Part of a small language model's weights.
Training: a variant of Muon for these matrices, 122M tokens, 3718 steps.
Each number is 128 + 32 x the weight over the matrix's rms, rounded and kept within 0 to 255. Layers, rows and columns count from 0.

# layer 5 MLP gate, 128x64, rms 0.221, rows 72-106, columns 0-63
[[206 172 156  75 134 121 108 123 158 143  97 138 127 148  60 159  98 116 157 141 157 105 128 129 114 159 131 107 154 208 153 157 145 192 104 132  80  94 100 128 162 127 141 131 160 103 105 127 117  74 141 157 184 125 126  63 156  94 111 115  72 115 116 112]
 [130 133 131 136 190 137 123  55 125 119 121 154 155 131 130 157  80 145  51 111 167 146 190 137 192 149 137  76 174 137 162 117 155  98 111 150 173  93 215  69 155 109 167  94 129 123 174  40 134  79 150 135 200 140 116 172 139 140 127 144 109 136 142 154]
 [129 158 100 172 134 128 107 199 161 134 184 144 123 160 148 117 129 185 122 153 143  86  82  88 136 101  81 140  83  75 159 156 125 136 156  92  90  75 182 139 109 114 142 115 113  69 152  80 105 101 144 116 120 131 112 158 129 112  85 125 157 101 114 117]
 [123 142 144  80 111 150  84 151 150 165 136 120 151 120 100 106 126 123 146 146 131 100  89 147 125 144 127  90 178 152 135 131 139 144 122 103 157 136 133 120 104  88 178 106 112 112 141 135  99 123 116 104 102 148 133 150 104  48 114 128 109  88 133 128]
 [124 134 173 129 192  94 149 114 147 128  81 148 120 125 149 123 119 109 107 131  76  59 145  91 154  97  97 121 208 138 149  79 180  73 135 115 126 128 139  97 134  94 126 164 157 156  88 135 150 127  94 154 133 110  69 102 113 207 155 130 177 178 150 136]
 [175  75 164 157 150 147  99 102 100  98 144  59 115 143 121  86 130 120 148 132 104 147  97 141 122 111  95  89 155 161 149 116  84  99 158  67 164 132 142 111  89 127 157 121  71  96 104 116  90  83 153 105  91 190  57 153 116 122 133  99 182 140 156 134]
 [171 103 139 140 110 120 117 171 106  88 127 116 135 111 122 170 163 170 144 135 147  81 175 131 101  61 134  94 154 103 140  97 104  95  43 138 125 176 168 134  95 137 127 124 194 121 125 124 186  95  71 139 131 178  96 126 126 148 127  89 126 167  84  77]
 [142 127  59 107 110 173 113 125 137 107 142 111 110 137 126 148  93 166 107 115  80 144 119 104  84  91  74 123 128 142 161 178  97 125 115 138 162 148 147 124 147  93 146 109 100  88 155  82 136 102 119 145 171 147 132 163 131  56 104 136  94 108 134 114]
 [145  81 163 121 129 133 142 128 113  65 157 100 101  84 109 127 122 112 122 180 119 138 106 137 134 144 167 123 109 145 154 163 136  92 162  91 152 144 142 100 127 144 138 100 118 105 136 139 152 162 118 127 156  96 103 108 149 148 127 139  88 191 129 100]
 [140 152 126 126 181 125 169 138 111 108 126 128 110 103 100  98 112 124  89 146 119 135 108  82 116 127 129 162 134 114  72 173  82 135 147 171 119 120 123 132 157 116 142 132 141 208 133 152  98  93  77 108 179 135 130 124 135  42  67 117 112 146 156 143]
 [185 150  78  77 101 109 153 159 132 186  94 204 114 127 148  83 130 107 151 107 147 126 123 212 104 122  92 142 142 108 137 106 104 184 137 142 166 122 134 143 141 130 129 159 128  80 122 127 143 158 179 191 156 173 144 154 139 168 148  99 104  75 139 149]
 [138 142 159 154  98 140  81 133 100 110 139  63 108 132 147  94  78  85 126 109 117 156 109 144 131 124 119 170  97 117 138  91 107 194 108 103 201 191  84 103 146 109 100 149  90 106 190 140 114  97 162 138  78 190  79 140 134 127 104 141  89 160 113  99]
 [146  72 135 163 138 131 158  36 139 115 110  94 126  57 191 157  91  91 186 101 126 116 101 136 105  60 117 183 167 161 153 141 134 166 117 105 110  78  88  89 169 107 142 155 133 120  77 135 135  91  87 169 104 161 123 123 117 160 113 109  98 130 116 117]
 [109 112 162 181 101 115 117 157 109 170 136 133 115 130 151 119 144 134 185 122 107 168 182 158 131  97 147 169 162 122 119  94  91 102  87 107 168 140 107 129 101 200 167 101  62  85 146 173 106  71 120  86  66 114  99 133  52 125 151  89 124 126 179  77]
 [171 196 171  92 114 103 125 105 126 133  85 159  97 127 111 108 178 164 130  92 115  21 115 128  94 169  88 133 113 161  99 118 140 150 211 111 103 124 193 133 139 118 103 144 224 116 152 113 108 156 151 160 128 117 147 125 166 121 129 175 146 164  78 158]
 [117 157 108  79 174 134 109 141 193 109 100  92 116  72 160 116 148 132 140  85 154  92 166  82 118 113  94  79 138 122 103 117 101 107 167 188 129 118  88 107 105  86 133 135 165  90 127 110 153  74  69 118 147 158 131 148  74 115  94 104 123 130  45 106]
 [122  79  68 157 164 168 144 154 140 111 147 133 111 118 152 101 130 124 131 173 118 132  62  77 122 111 118 136 101  69 154  79 109 151  94  96  82 100  67 141 112 137 152  97 117  81 154 161 156 123 172  89  44 100 103 108 155 140 134  75 154 153 154 114]
 [ 83 140 131 130 163 147  98 120 121 118  94 115 175  52 100 112  85  85 143 145 161 155 108 137 164  94  81  80 182 170 116 169 137 125 127 134 146  69 118  94 161  97 123 128 148 140 116 154  95  25 125 137  88  87  81 103 150 123 155 121 126 119 124 123]
 [113 156 151 123 116 128 172  88 130 112 172  94 157 133 146 174 151 137 110  60 127 152 129 133 166 121 131 141 152 148  94  56 106 112 138  97 180 157 164 113 184 131  46 105  76 135 106  90  82  97 184  88 189 161 166 130 151 133 176 141 131 145  53 157]
 [ 72 170 165 111 123 100 124 142 184  86 114 126 151 130  96 130  94  92 162 104 168 183 110 156 129 124 148 159 137 207  95 182  94 145 162  65 103  80 132  97 202 177 144 133 129 119 125 116 184 124 110 140 166  87 131 177 139 118 134 179 113 126 173 105]
 [174 160  77 143 105 142 170  96 137 119  61  83 134  61 115  97 168 193 112  91  91 137 118  90 160 122 142 173  82 106 142 145 112 177 142 107  89 148 126  90  97 110 142  99 119 125 167  91 132 124 117  93 152 123 155 114 131 126  73 162 147 104  51  51]
 [ 90 180 139 108 101 118 154  92  84 137 128 187 114 158 142 133 140 124 157 114 135 114  79 178 124 143 118 159 128 111 139 133 156 141 188 122  83 145 146 214 120 144  74 120  88 144 116 146 122 163 130  83  58 167 141  98  86 183 163 164 133 150 153 185]
 [134 139 169  78 144 165 156  74 128 127 106 111 176  65 106 123  35 130 133 127 164  89  81 120 115 112 158 121  62 145  74  97 129 125 187  90 135 106  83 149 140  92  78 170 176 132 179 113 203 111 106 112 184 148 176 135 169 107  75 151 100  92  89 127]
 [157 123 100 149 166 105 159 116 120 158 137 134 105 153 113 157  76 160 103 132 106 121 175 109 151 120  94 104 182 195 141 129 188 110 177 143 180 158  72 140 142  95 107 104 180  50 109 130 129 138 167 156 123 125 116 140 126 102 101 139 133 109 162  94]
 [159 163 116  93 136 139 100 177 142 152  87 142 165 165  79 144 138 107 102 162 102  67 132 156 123 133 132  35  71 107  54 166  86 150 160  99 135  82  99 167 110 149 149 136 106 111 183 169 106 140 168  72 111 137 173 123 161 100 150 201 114 138 134 105]
 [136 142 116 124 154 113 118  86 144 106 197 193 115  87 144 136 177 100 145 114 100 107 101 115 150  79 109 143 129  47 155 134 104 173 143 178 206 132 104 172 172 101  84 162 141 139 122 128 111 115 142 105  78  96 150 128 126 127 102 174 144 147  88 146]
 [169 168 119 145 183 136 122 153 217  81 122 158 113 116 153 186  93  26 130 115 183  94  84 179  90 152 123  85  89 182 158 100  88 144 108  88 139 135 151 109 119 137 149 181 123 104 202 121  77 131 113  91 165 153 175 144 114 101  74 131 136 182 127 142]
 [ 94 111  83 127 144 199 140 134 160  89 126 186  96 100 127 119 130 132 125 139  88  78 108 107  96  91  84 125 147 124 192 116 138  93  88  90 118 198 104 114  87 129 164 113 138 162 138  98 161 111 132  91 136 163  98 202 173 127 145 107  91 152 137 113]
 [190 140 166 105 152  87 171  79 128 129 103 132 126 152 107 116 100  71 148 123 139 144  70 124 104  69 129  94 105 147 154  87 121 102 107 129 162  65  97 144 101  97 100 100 125  98 151 196  98 208 143 106  92 151 150 139 117  73  95 102  91 113 151 175]
 [132  81 148  92 109 137 154 104 102 127  86 129 108 151 108  86 131 115 148 179 164 150  93 214 129  91 133  78 104 165  96 143 167  98 146  89 168  81 125 169 170 161 111 115 178  96  95 175 145  84 123 157  90 167 121 116  48 119  69 177 130 126 106 121]
 [143  84 119 170 112 161 128 147 131 137  71 143  70 142 119 131 159  89 150 172 107 158 173 132 136  81  86  95 122 155 175 128 131  92 121  82 123  81 117  96 120 165  90 156 159 164  97 147 115  87 102 175 191 140  54  61  95 108 156 198 102 158  99 159]
 [171 121 159  98 172 140 118 114 130  95 121  96 153  72 128 113 116 126 121 109 105 111 109 114 115 143  92 116 146  93 129  90 134 131 160  68 122 140 116 111 113 180 116 125 116  54 104 200 118 180 154 119 167 113 108 147 126  67  95 139 143 124  93  94]
 [100  98 102  71 176 140 163 126  96  85 133 133 110  64 120  37  63 124 138 159 180 117 106 126 137 128 136 118 121 128 108  90 115 216 158 126 147 150 128 138 133  59 106  83  73 106 100 125 112 151 179  99 102 127  68 142 155 159 144 111 163 139 155 128]
 [165 110 144 114 122 145  97  62 120 129 105 122 128 161 113 151 119 137 145 173 136 132 121 145  99 126 124 108  88 153  98 151 123 114 124 104 151 136 107  94 164 159 153 149  87 144 137 108 109  66 180 117 176 115 121  91 123 108 144 118 156 125  99 107]
 [141 128 195 136  72 166 137 121 122 143 180 114  86 145 104 101 152 149 148 125 143 133 124 157 102 168 175 142 108 159 117  92 133 128 178  92 105 162 171 172 147 133 128 108 127  75 130 161 109 155 125  98  69 188  97 165 146 127 148 129  96 103 137  98]]
# layer 5 MLP up, 128x64, rms 0.221, rows 72-106, columns 0-63
[[170 132 116 116 114 130  75 144 157 145 145 164 214  86 132  91 108 104 143 104 149  59 172 111  78  63  87 178  97 151 162 108 162 136 145 132 143 153 159 190 123 132 138 129 176 105 143 106 124  69 151 107  85 140 123 158 165 179 129 100  62 145 141 139]
 [110  77  86 159 174  76  57 108 129 103  74 198 126 124 132 165 142  76  93 155 115 138  96 146 162 108 147 178 161 160 148 178 150  83 151 162 170  65 183  81 128 132 162 131 113 109 129 105 162 117 121  66 126  96 113 147 108 120 119 122 172 140 141 179]
 [176  65  88 102 114 141 133 148 154 116 132  92  92  69  87 127 158 169  78  66 127  91 152 107 137 151 170 167 116 106 127 154 138 110 150 112 179 150 130 126 130 136  91 121 108 113 157 149 116 134  74 155 170 113  82 154 190 137 148 105 135 175  98  97]
 [149 137 159 162 125 103  18 104 140 151 147 104 113 111 156 122 128 157  94 136 129 137 151 158 101 154  99 111 131 108 132 129 167 152 133 100  79 102  65 155 110 130 143 106 124 122 179  61 106 123 173  94 119 103 128  86 146 208  87  93 158 148 150 180]
 [137 149 105 150 146 139 108  81  65  96 138 154  93  99 202  60 131 106 155 181 171 117  85  82  87 113 179  58 116 156 111  80 170 152 175 185 140 158 116 161  46 156 159  82  92  98 103 102 157 121  74 158 114 115  76 130  94 135 152  27 242 135 193 185]
 [122 119 107  93 140  85 130 117 160 108 114 103 144 152 101 181 161 146 137 140 106 105 167 155 176 119  87 124  85 135 148 159  90 117 114 116 155 153 113 119  81 129  83 100 179 166 175 144  93 204 193 132 102  88  78 148 112 144  93 164  20 150  93  69]
 [ 75  82 163 119 124 131  87 139 125  89 112 112 121 159 135  58 152 112 117 176 109 142 153 176 107 145 111  77  86  72 149 124  75 115  68 149 189 157 127 115 123 141 142 127 136 132 157 132 133  93  89 105  48 181 153 147 128 168  89  92 164 119 131 110]
 [146 109 113  95 113 211 159  68 165  81 163 122 105 151 143 101 152 100 174 108 111 107 129 139  87 154 106 167 106 149 125 102  85 112  93 113 116  61 148 114 143 120 136  76  87  92 145  99 135 107 104 152 150  89 119 158 109 145 134 106  80 114 104 116]
 [ 75 167 108  85 110 143 107 118 163 112 142 119 127 134 122 117 106 121 122 146 113 150 125 105 105 125 115  98 134 118 170 128 159 140 156 126 177 195  96 122 133 109 107 146  93 152 115 115 159 106  98 140 140 118 118 151 112 100  67 152 189 115  84 102]
 [106 124 129 145 100 123 123 109 162 159 141 176  96 183 189 134 103 168 152 160 143 153 117  94 118 124 204 113 139 157 123  95 115 134  90  86 178  99 165  80 188 130 133 138 118 144 156 141 143 135 124 110 106  81  97 128 118 109 150 115 103 151 125  50]
 [130 191 106  96  84 114 134  98  88 141 167 179 180 112 185 110 116 113 185 124 131 146 154 112  86 127 148 158 147 117 117 154 149 112  81 202 168  71 112 121  91 126 104 123 103  95 120 112 109  73 208 205 145 133 123 118 142 111 159  73  76  76  96  76]
 [112  76 130 111 125 117 153 142 106 136 150 127 111  80 149 131 129  55  93 113 143 128 122 148 173 121 116 136 128 147 111 106 108  77 134 138 137 112 109 127 146  88 165  88  93  76 132  79 136 124 130 127 129 145 180 138 194 116 150 128 180 159  67 160]
 [132 123 120 143 124 114 156 111 156 164  70 146 121 168  98 112 137 124 133 105 132  84 162 145 113 106 154  80 168  91 130 101 131 105 135 125 123 109 114 178 105 156 134 173 149 139 186  87 100 190 138 118 113  79 170 160 168 121 147 114  84 129 138 153]
 [166 124  93  59 171 142  94 162 191 181 200 176 159 168 147 133 182 131 124  80 136 114 106 113 125 118 141 140  81 115 139 131 120 130  79 166  60 127 129 197 144 156 111 133 102 118 122 153 120 156 125 130 163 131 134 137 141 141 161 120 148 115  98 160]
 [129 155 176 114 176 101 140 102 154  96 118 162 171 117  75 133 131 121 206 139  88 151 114 134 112 165 102  66 151 139 137 156 122  65 104 100 160 137 193  78 123 134 146 112 134 155 176 109 127  82 134 151 142 114 111 155 145 147  89 136 108 182 165 171]
 [126  89 138 165 108 120  99 123 179  89 104 133 117 123 161  77 108 105 105 146 137 118 138  93 112 127 119  94 132 108 117  95  87 142  89 179 177 140 106 107  87 118 185  94 149  87  80 146 132  73 133 101 122 135  77  67 133 201 113  71 111  94 110 153]
 [ 89 137 162 113 120  88 115  72  98 123 112 141 100 136  93 107 118  83 158  76 173 107 166 150 136 133 123 125 101 106 141 165 152 136 166 171  85 150 133 115  79  70  96 196 112 130  84 129 135  96 121 144 178 180 117 110  98 121 173  93  54  92 144 112]
 [142 143 140 123  91 141 127 127 144 134 120 105 128 100 148 160 125 117 127 159 127 176  65 144 155 178  72 118 135 161  96 185 147 153 187 104 110  89 136 164 145 150 144 122 152 157  89 157  95  74 136 144 169 128 106 120  80  98 108 142 135 114 151 158]
 [149 111 122 139 107 128  64 156 142 106 111 168 138 170 136  97 116 125 133 112 119 150 115 144  99 102  83 146 116  59 175  73  69 103  95 126 161 102  86  76  94  85 119 152 113 127 100 204 177 136 144  87  81 151 135 134  75 139 172 135 124 179 118 159]
 [163  90  96 170 183 120 100 121  95 124  83 200 147 147 175 153  90 202 108  72  77 124  96  94 135 124  97 111 136 122 104 215 125 145 118 122 159 113 163 142 125 131 175 194 127 169  88 139 118 165 105 137 126  92 111  63 130 159 145  91 174 187 108 101]
 [110 143 121 106 128 143 127 174 126 190 111  81 124 148 120 118 103 104 133  57  92 158 146 116 141 162 103 187 117 136 100 165 109  67 100  78  96 148 194 104 105 193 132 113 133 147  92 105 169 123 107 163 128 162 104 130 123 175  88 110 185  92  89  66]
 [148 185 102  89 124 133 163 107 117  93 146 138 178 133  98  85 161 156  78 136 126 171  78  91 144 145 129  79  86  25 127 169 129 149 126 187 161 124  95 133 124 128 132 159 142 123 164 126 139 136 137  70 122 144 113 175  98 112 172 120 124  84 100 130]
 [133 161 109 102 140  91 151 146 157 161  71 162 103 138 168 131 232 105  94  84 128 172 153 101 189  86 147 109 170 101  95  97 162 117 125 163 134 158 126 150 117 142 174 149 110  84 117 176  85 141 133 107 127 131 139 123 100 126 171 141 164 172 143  70]
 [ 95 145 122 118  93 110 159 112 160 168 117 107 171 141 103  71 105 161  98 117 139 129 150  78 150 205  95  95 131 157 163  96 116 138 124 130 122 184 115 123 143 126 137  99 102 111  79 132 148 162 111 137 151 190 125 159 127 112 111 163 144 167 156  81]
 [121 105 106 147 171 113  99  90 126 128 135 116  79 167 133 151  69 101 160  62 169 150 178 115 149 178 131 164 146 167 103 179 171 135 103 173 101 146 127 130 147 159 185  69 153 122  93 106  67 126  88 160 148 155 187 175 168 136 126  74  98  87 168 125]
 [ 77 122  88 165 135 121 145 175  68 162 108 188 118 100 146 106 149 124 150 120 153  78 148 107 107 128 108 141 164 125 101 106 135 131 104 137 156 126  78 174 139 129 127  94 174  79  97 146 124 161 127 119 125 187 154 102 121  99 132 127 100  57 131 141]
 [ 82 120 139  76 137 171 175 179 165 154  91 164 145  93 184 168 140 131  80 153 156 122  65 181 143  99 149 156 100  81 153 131 164  60 146 125 160 184 142  66 111 105 117 176 132  73 118  95  89  97  60  88 117  67 124 128  82 133 108 100 110 156  99  72]
 [140 136 162 131 150  68 109  81 106 107 143 138 137  69  57 119 141  89 188 127 171 114  97  77  73 141 114 145 129  98 112 105 155  37 101  84 135 116 121 172 134  71 104 141 122 133 102 129 128  89 119 167 143 131 146 139 150  91  79 149 123 125 153 138]
 [132 180 110  98 146 124 138 130 102 143 137 133 160 120 153 136 114 108 172 140 172 155  98 126 156  99  96 110 163 155 143 100 177  62 117 162 140  46 115 131 141 153 107 121 111 140 140 171 110 177 122  88 113 135 137  89 103  85 118 142 134 181 119 139]
 [101 158 170 132 131 157 136 150 135  99 205  68 127 123 169 125 123 130 152  80  86 119 154  76 112 106 153 119  73  90 196 146 127 132 172 121 148 101  53 115 159  52 139 164  95 137 154 136  95 118  97  99 146 146 158 144 105 138 122  70  96  95 169 158]
 [150 130 174 142 134 130  96 124 131 105 115  99 115 158 107 125 117 138 145  91 111 112 138 183 112 125 137 157 129  39 141 103  88 165 197 163 190 131  90 169 124 112 120  97 140 142 128 125 230  75 177 148 103 159 104 107  86 151  58 105 168 115 160 120]
 [151 121 177 101 105  35 143 104 103 173  82 119 158 130 129 147 125 134  85 154  93 141 106 108 117 158 147 153  77  99 167 125 121 150 153  65 155 132 163  94 140 170 184 107  78 145 117 159 135 103 118 128 130 162  61 136 158 158  91 141 115 125 190 120]
 [167 157 135 163 117 105 102 139 151 120 101 166 124 177  67 167 159 103 154 119  92 127  96 147 117 107 123 142 102  84 172 104  82  74  66  81  76  97 147  86 105 169  93 136 186 152 141 117 100 151 138 111 135 106 161  92 135 125 108 147  85 159 117 134]
 [138 116 129  52 161 122 124 153 155  97  87  87 172  99 128 151 121  98 106 131 110 104 134 149 138 129 136 110 164 158 144 104 131 164 139 115 130 131  94 106 155 101 142 189 189 122  85 114 105 171  96 177 124 121 159 111 139 154 123 109  93 134 129 155]
 [184 168 140 140 106  53 126  91 130 147  78 102 113 161 111  94  96  88 150 121 146 143 140 112 159  90 177  89 160 114 120 137 135 179 154 110 133  89  36 137 144 143 176 101 115 101 134 149 131  91 166  93 112 119  98 115 123 135  84 112 110 149 153 106]]
# layer 5 MLP down (transposed), 128x64, rms 0.147, rows 72-106, columns 0-63
[[ 80 106 122 127 139 168 133 164  98 175 101  67 150 149 107 218 140  96  54 126 122 172 130 182 187 155 128  82 129 117  98 142  94 132  87 155 131 133  80 126 149  84  90 142  97 111 109 154 138 168 143 133 125 163 151 129 162  74 165 129 161 104 136 104]
 [ 95 154 188  97 105 107 150 193 143 127 171  68  97 121  45 114 155 139 132  70  99 114  81 139 132 153  67 107 125 161 133  98  71 164 130  77 107 155  58 175 110 110 112 158 137 111 104 125 131 111 140 161  99 163 127 122 157 156 106 134  74 172 101  90]
 [161  92 150 145 123  62 115 158  82 158 145  93 145 121 133  90  67 152 113 101 213 146 119 128 135  80 149 100 162 119 171 198 159 107 111  86 121 125 128 100  83  63  81 106 153  91 176 120 142 142  86 117 110 162 189 166  95 128 119 143 135 120  85 136]
 [ 98  90 121 138 129 140 220 121 159  81 140 152 156 154  99 171  99  73 149 130 138 145 110  84 175 106 182 148  77 132 107 109  91  89 169 133 155 118 167 112 142  90 111 128 134 160 107 162 122 113 115 144 139 158 104 124  91  66 172 139 117 119 100  76]
 [171 142  35 114 120 161 117  73 125  78  97 190 238 161  99  84 113  66 128 140 200 126  54 106  94 140 134 135  97 143 190  99 125  82 141 126 128 122  45 197 124 105 179 142 142 104  85 103 160  68 162 152 143 115 170 103 126  67  83 178 122 127 142 120]
 [132 154 150 153 143 111 130 128 141 114 174 147 117 107 119  93 136 137 126  96 126 157 123  92  78 113 203 119 160  84 109  99 159 115 129 129 103 134 136 141 170 137 137 170  68 128 124  95 155  87  87 112 194 176 156 104 111 110 164 104 169 129 185 182]
 [173 152  98  82 106 116 114 145 149 138 128 124 177 132 105 124 113 122  55 113 100 172 131  94 197 100 103 126  83 147  91 172 104 140 180 153  56 120 127 125 144 127 150 134 141 127 113 162 140 114 151 137 103  86 139 134  96  88 173 185  71  68 108 140]
 [149 170 109 151 168  93 119 158  84 153 107 135 157 100 148 175 113 153 139 121 186 114  85 120 136 108 103  85 141 155 120 120 141 113 167 135 133 191 121 121  95 138 130 200 168 158 105 141 123 124 117 117  98 167 156 125 143  86 120 134 156 142 160 128]
 [131 124 107 153 150 129 112 107 105 162  95 158 132 120 117  98 147 120 146 112 155 141 153 122 141 104 102 150 116 151  69  98  76 192  55  91 100  88 130 178 116 160  98 128 164 118 121 126 104 118 135  93 132 175 142 134  93 131 151 105 152  90 163 153]
 [145  88 131 124 100 128 134 108 121 142  97 107 118 130  66 157 144  89 146 109  82 122 131 160 153 113  91 149  76 159 181 171 150  89 142 127  87 145 124 144  67 151  76 129 127  58 128  63 117 150 189 105 137 188 137  97 119 113 133 129 156 136 106 159]
 [111 104  87 198 136 136 158 129 159 105 206  53 121 177 144 135 113 136 123 178 119 132  96 124 158 178 129 122 164  71 126 186 125 101  80  91 170 123 112 118 118  98 116  84 170 111 157 102 157 147  77  97 146 102  96  90  76  83  68 144 118 114 160 116]
 [135 109  97 122 103 116 144 104 129 145  87 127 126 152 130  86 111 161 166 151 109 107 138 142 100 133 140 106 137 117 188 118 168 173 138 139 112  97 180 130 112 190 149 159 161 153  83 172 117 157  98  71  94  79  99 113 134 159 127 149  86 116 161 135]
 [134 106 107 141 138 109 163  86 133  76 122 124 133  80 152 109  92 145 186 103 131 137  78  97 100  83 111 169 144 160 169 169 154 158 104 121 124  62  80 109 138 105 112 109 111 129 110 130 114  66  60 173 132 160 124 115 100 178 118 129 100 131  98  88]
 [101 127 138 192 115 171 136 129  83 117 149 123  63  93 126  76 124 134 186 165 113 173 157 145 158 109 182 136 154 100 159 114 127 131 121 101 133 120  99  90 106 194 133 128  78  88 100  89 101  96 117  91 102  95 117 131  73  86  93  94 119 116 167 109]
 [ 87  87  94 169 159 169  69 144 132 147 121 123  75 157 146  90  76 108 145 120 207 160 107 139 108  90 165 136 132 148 168  84 113  83 105 160 155 160 110  82 150 115 144 112 103  79  62 221 145 113 140 120  94 128 117 107 141  79 105 171 156 117 137  83]
 [114 152 128 131 155 143 104 133 117 135 124 181 156 156 121 182 188 104 134 144  87 127 147 204  99 139 143 119 117 134 140 101 173  79 158  89  84 133 163 111 191 178 114 142 137 134 145 118 144 178 125 151  97 100 146  93 157 117 161 144 133 150  89 147]
 [120 101 112 161 218 117 170 115 140 128 112  95  65 137 132  96 118  64  76 151 119  72 135 153 142 124  84 148 154  83 167 108 178 153 169 114  92 110 105 129 138  93 149 111 159 107 101 176 142 125 119 185 124 105  66  80 133 172 167 137  99 126  97 123]
 [152 125 139 126 159  98 155 130 104 129 151 138 127 181 152 114 144 120 128 127 109 121 211 106 130 120 180 122 111  97 155 113 114  92  74 109 140 208 112 121  98 123 129 117 123 142 118 113 157 201  94  63 110 142 148 156 131  97 153 142 104 133 107  78]
 [117 146 136 163 144  96 208 131  94 131  99  81 113  92 178 136 152 118  97 135  68 163 174  90 175 142 145 126 140  84 141 122 145 141 149 120 117 112 154 209 154 154 109 132 128 150 179  92  89 160  91 149 141 114 121  74 130 164 144 164 126  91  87 131]
 [ 96 156 135 101  86  57 154 128 198 100 138  88 122  96 118 130 203  63 105 122 127 148 158 145 117 132 200 144 133 107 145 116 132 146 143 128  67 138 122 121 142 178  73  95 152 132 157 118 112 108 112 154 140 105 152 118 130 166 125 158 131  78 160  96]
 [113  52 133 146 125 144 164 100  85 166 220 154 167 175 136 103 163 115 158 133 181 145  80 147 112  88 157 103 139 129  93 129 154  67  95 166 163 129 134 117 133 146 169 112 186 118 107 133 129  75 123 136 165 111 114 117 157  96 172  90  71 146 131 185]
 [ 66 113 199 133 187 125  67 219 184 188 129 103 116 136 101 139 114  88  97  73 133  61 117 161 158 111 148 150 178 209 153 103  73 115 140 134 126 154 126 134 133 126 108 113 119  92 108 107 112 149 102 179 143 134 125 125 127 140 152  98  99  73 128  83]
 [108 148 156 120 127 153 144 123  98 151 104 141 114  94 111  90  31 116 170 130 161  82  77  93 122 138 120 170 120 163  92  77 106 130 107 125 122 115 126 160  88 152  88 143 165 187 141 110 167  99 117  78 117 141 187 117 145 149 121 155 104  84 106 156]
 [173  89 176 140 115 142 114 161 110  52 102 159 130 117 149 141 165 147 111 117 137 100 109 169  97 163 147 151 129  70  89 170 108 134 142 141 140  68 165 102 143 157 113 203  84  68 160 139  94  74 130  97 146 126 141  87  95 153  95 121  83 141 135 125]
 [180 113 126 135 116 172 155 119 128 140 127 116 130 144 144 114 176 137  91 105  57  82 102 114 127 142 141  98 185 108 136  81  98 134 172  96 158 154 152 166  96 110 123 194 106 103 177 196 133 130 149 122 143 103  42  92 119 128 160 126 168 134 103 127]
 [148 158 148 139 149 145 112  89 159  92 148 108  83  82  74  84 137 120 143 102 137 165 131 140 137 154 165 156  90  93 130 148 157 112  80 112 146 108 188 113 123  66 143 197 174 188 173 138 148 155 149 121 137  99 137 120 152 147 124 121 165 120 126 139]
 [146 123 142 120 155 166 111 174 145  70  94  88  81 136 182 117 123 122 130 127 121  57 199 108  65 128 168 133 101 114 178 100 124 150  52 180  86 148 141 131 169 163 133 139 143 168 161 194 124 165 104 168 161 132 109 122 188 117 134 162  71  93 156 126]
 [125 134 168 128  91 121  65 160 140 163 141 149  95 176 198  63 112 150 147 177 129 150 125 149 147 108 122 167 113 128 125 119 114 162 145 154 117 124 167 103 154 173 117 163 157  79 138 164 149 169 122  98 149  93 112 113  70 172  96  96 155 148 116 163]
 [ 71 103  93 105 111 185  99 128 141 173 128  79 163  91 115 161 143 157  71 130 108 111 145 132 148 142 145 139 117 123  96 156 133 147 134 128 133 209 162  83 130 127 156 103 139 144 117 105 177  85 113 124 150 127 134  84 138 176 134 145  96 159 130 125]
 [187  99  75 102  93 117 123 124 125 151  79 161 134 119 104 113 139 103  91 209 128 117  88 158 128 164 153 128 161 160  68 116 142 144 101  98 138 107 175 112  87 183 137 113 131 137  64  98 156 116 164 142  76 149  88 112 138 141 136 187 132 143  68 111]
 [ 87 138 139  72 123  97 128 114 117 175 165 115 151 114 116 109 133 125 118 203 165 129  48 131 128 148 139 136 139 182  66 193 158 131  62  97 178 108 150 121  96 110 151  98 141  87 128 123 159 170 152 125  91 109 195 136 143 117 138 115 126  68 114 138]
 [127 152  79 144  92 149 101 152 152 159  71 175 118 149  88 108 165 153 133 102 127 134 130 127 109  87 151 112 125 164 142 150 142 147 115 195 119  63  63 164 161  80  72  99 172 170 152  68 134 136 111 128  99 124 142  83 139 162 143 150 101 123 126 113]
 [ 98  94  87 103 206 120 157 113  95 106 157 127 121 116 112  36  65 161 143 113 150  52 122 128 134 108 148 148  91 171  83  75 127 179 103 170 151  96 112 149 138  83 133 112  45 143 113 100 141 118 138 109 122  84 126 145 110 130 125 107 156 132 170 129]
 [132 171 115 161 111 108 172 104 100 144 167 126  89 143 141 138 142 183 170 138 135 138 113  94 142 122  97 124 117 107 149 133 117  71 133 133 132 135 139 152 121 116 119  79 105 154 144 141 147  33 163  99 143 107 100 136 139  85 150 143 190 117 110 127]
 [ 80  89 121 151 121 130  97 160  93 112 132 158 146  96 106 167 143 146 111 111 123 120 129 168 103 110 105 192  93 169 136 135 138  78 128 153 140 156 200 122 103  89 150 189 111 101 137  69  41 134 105 127 143 114 131 141  64  89 186 106 123 154 147 148]]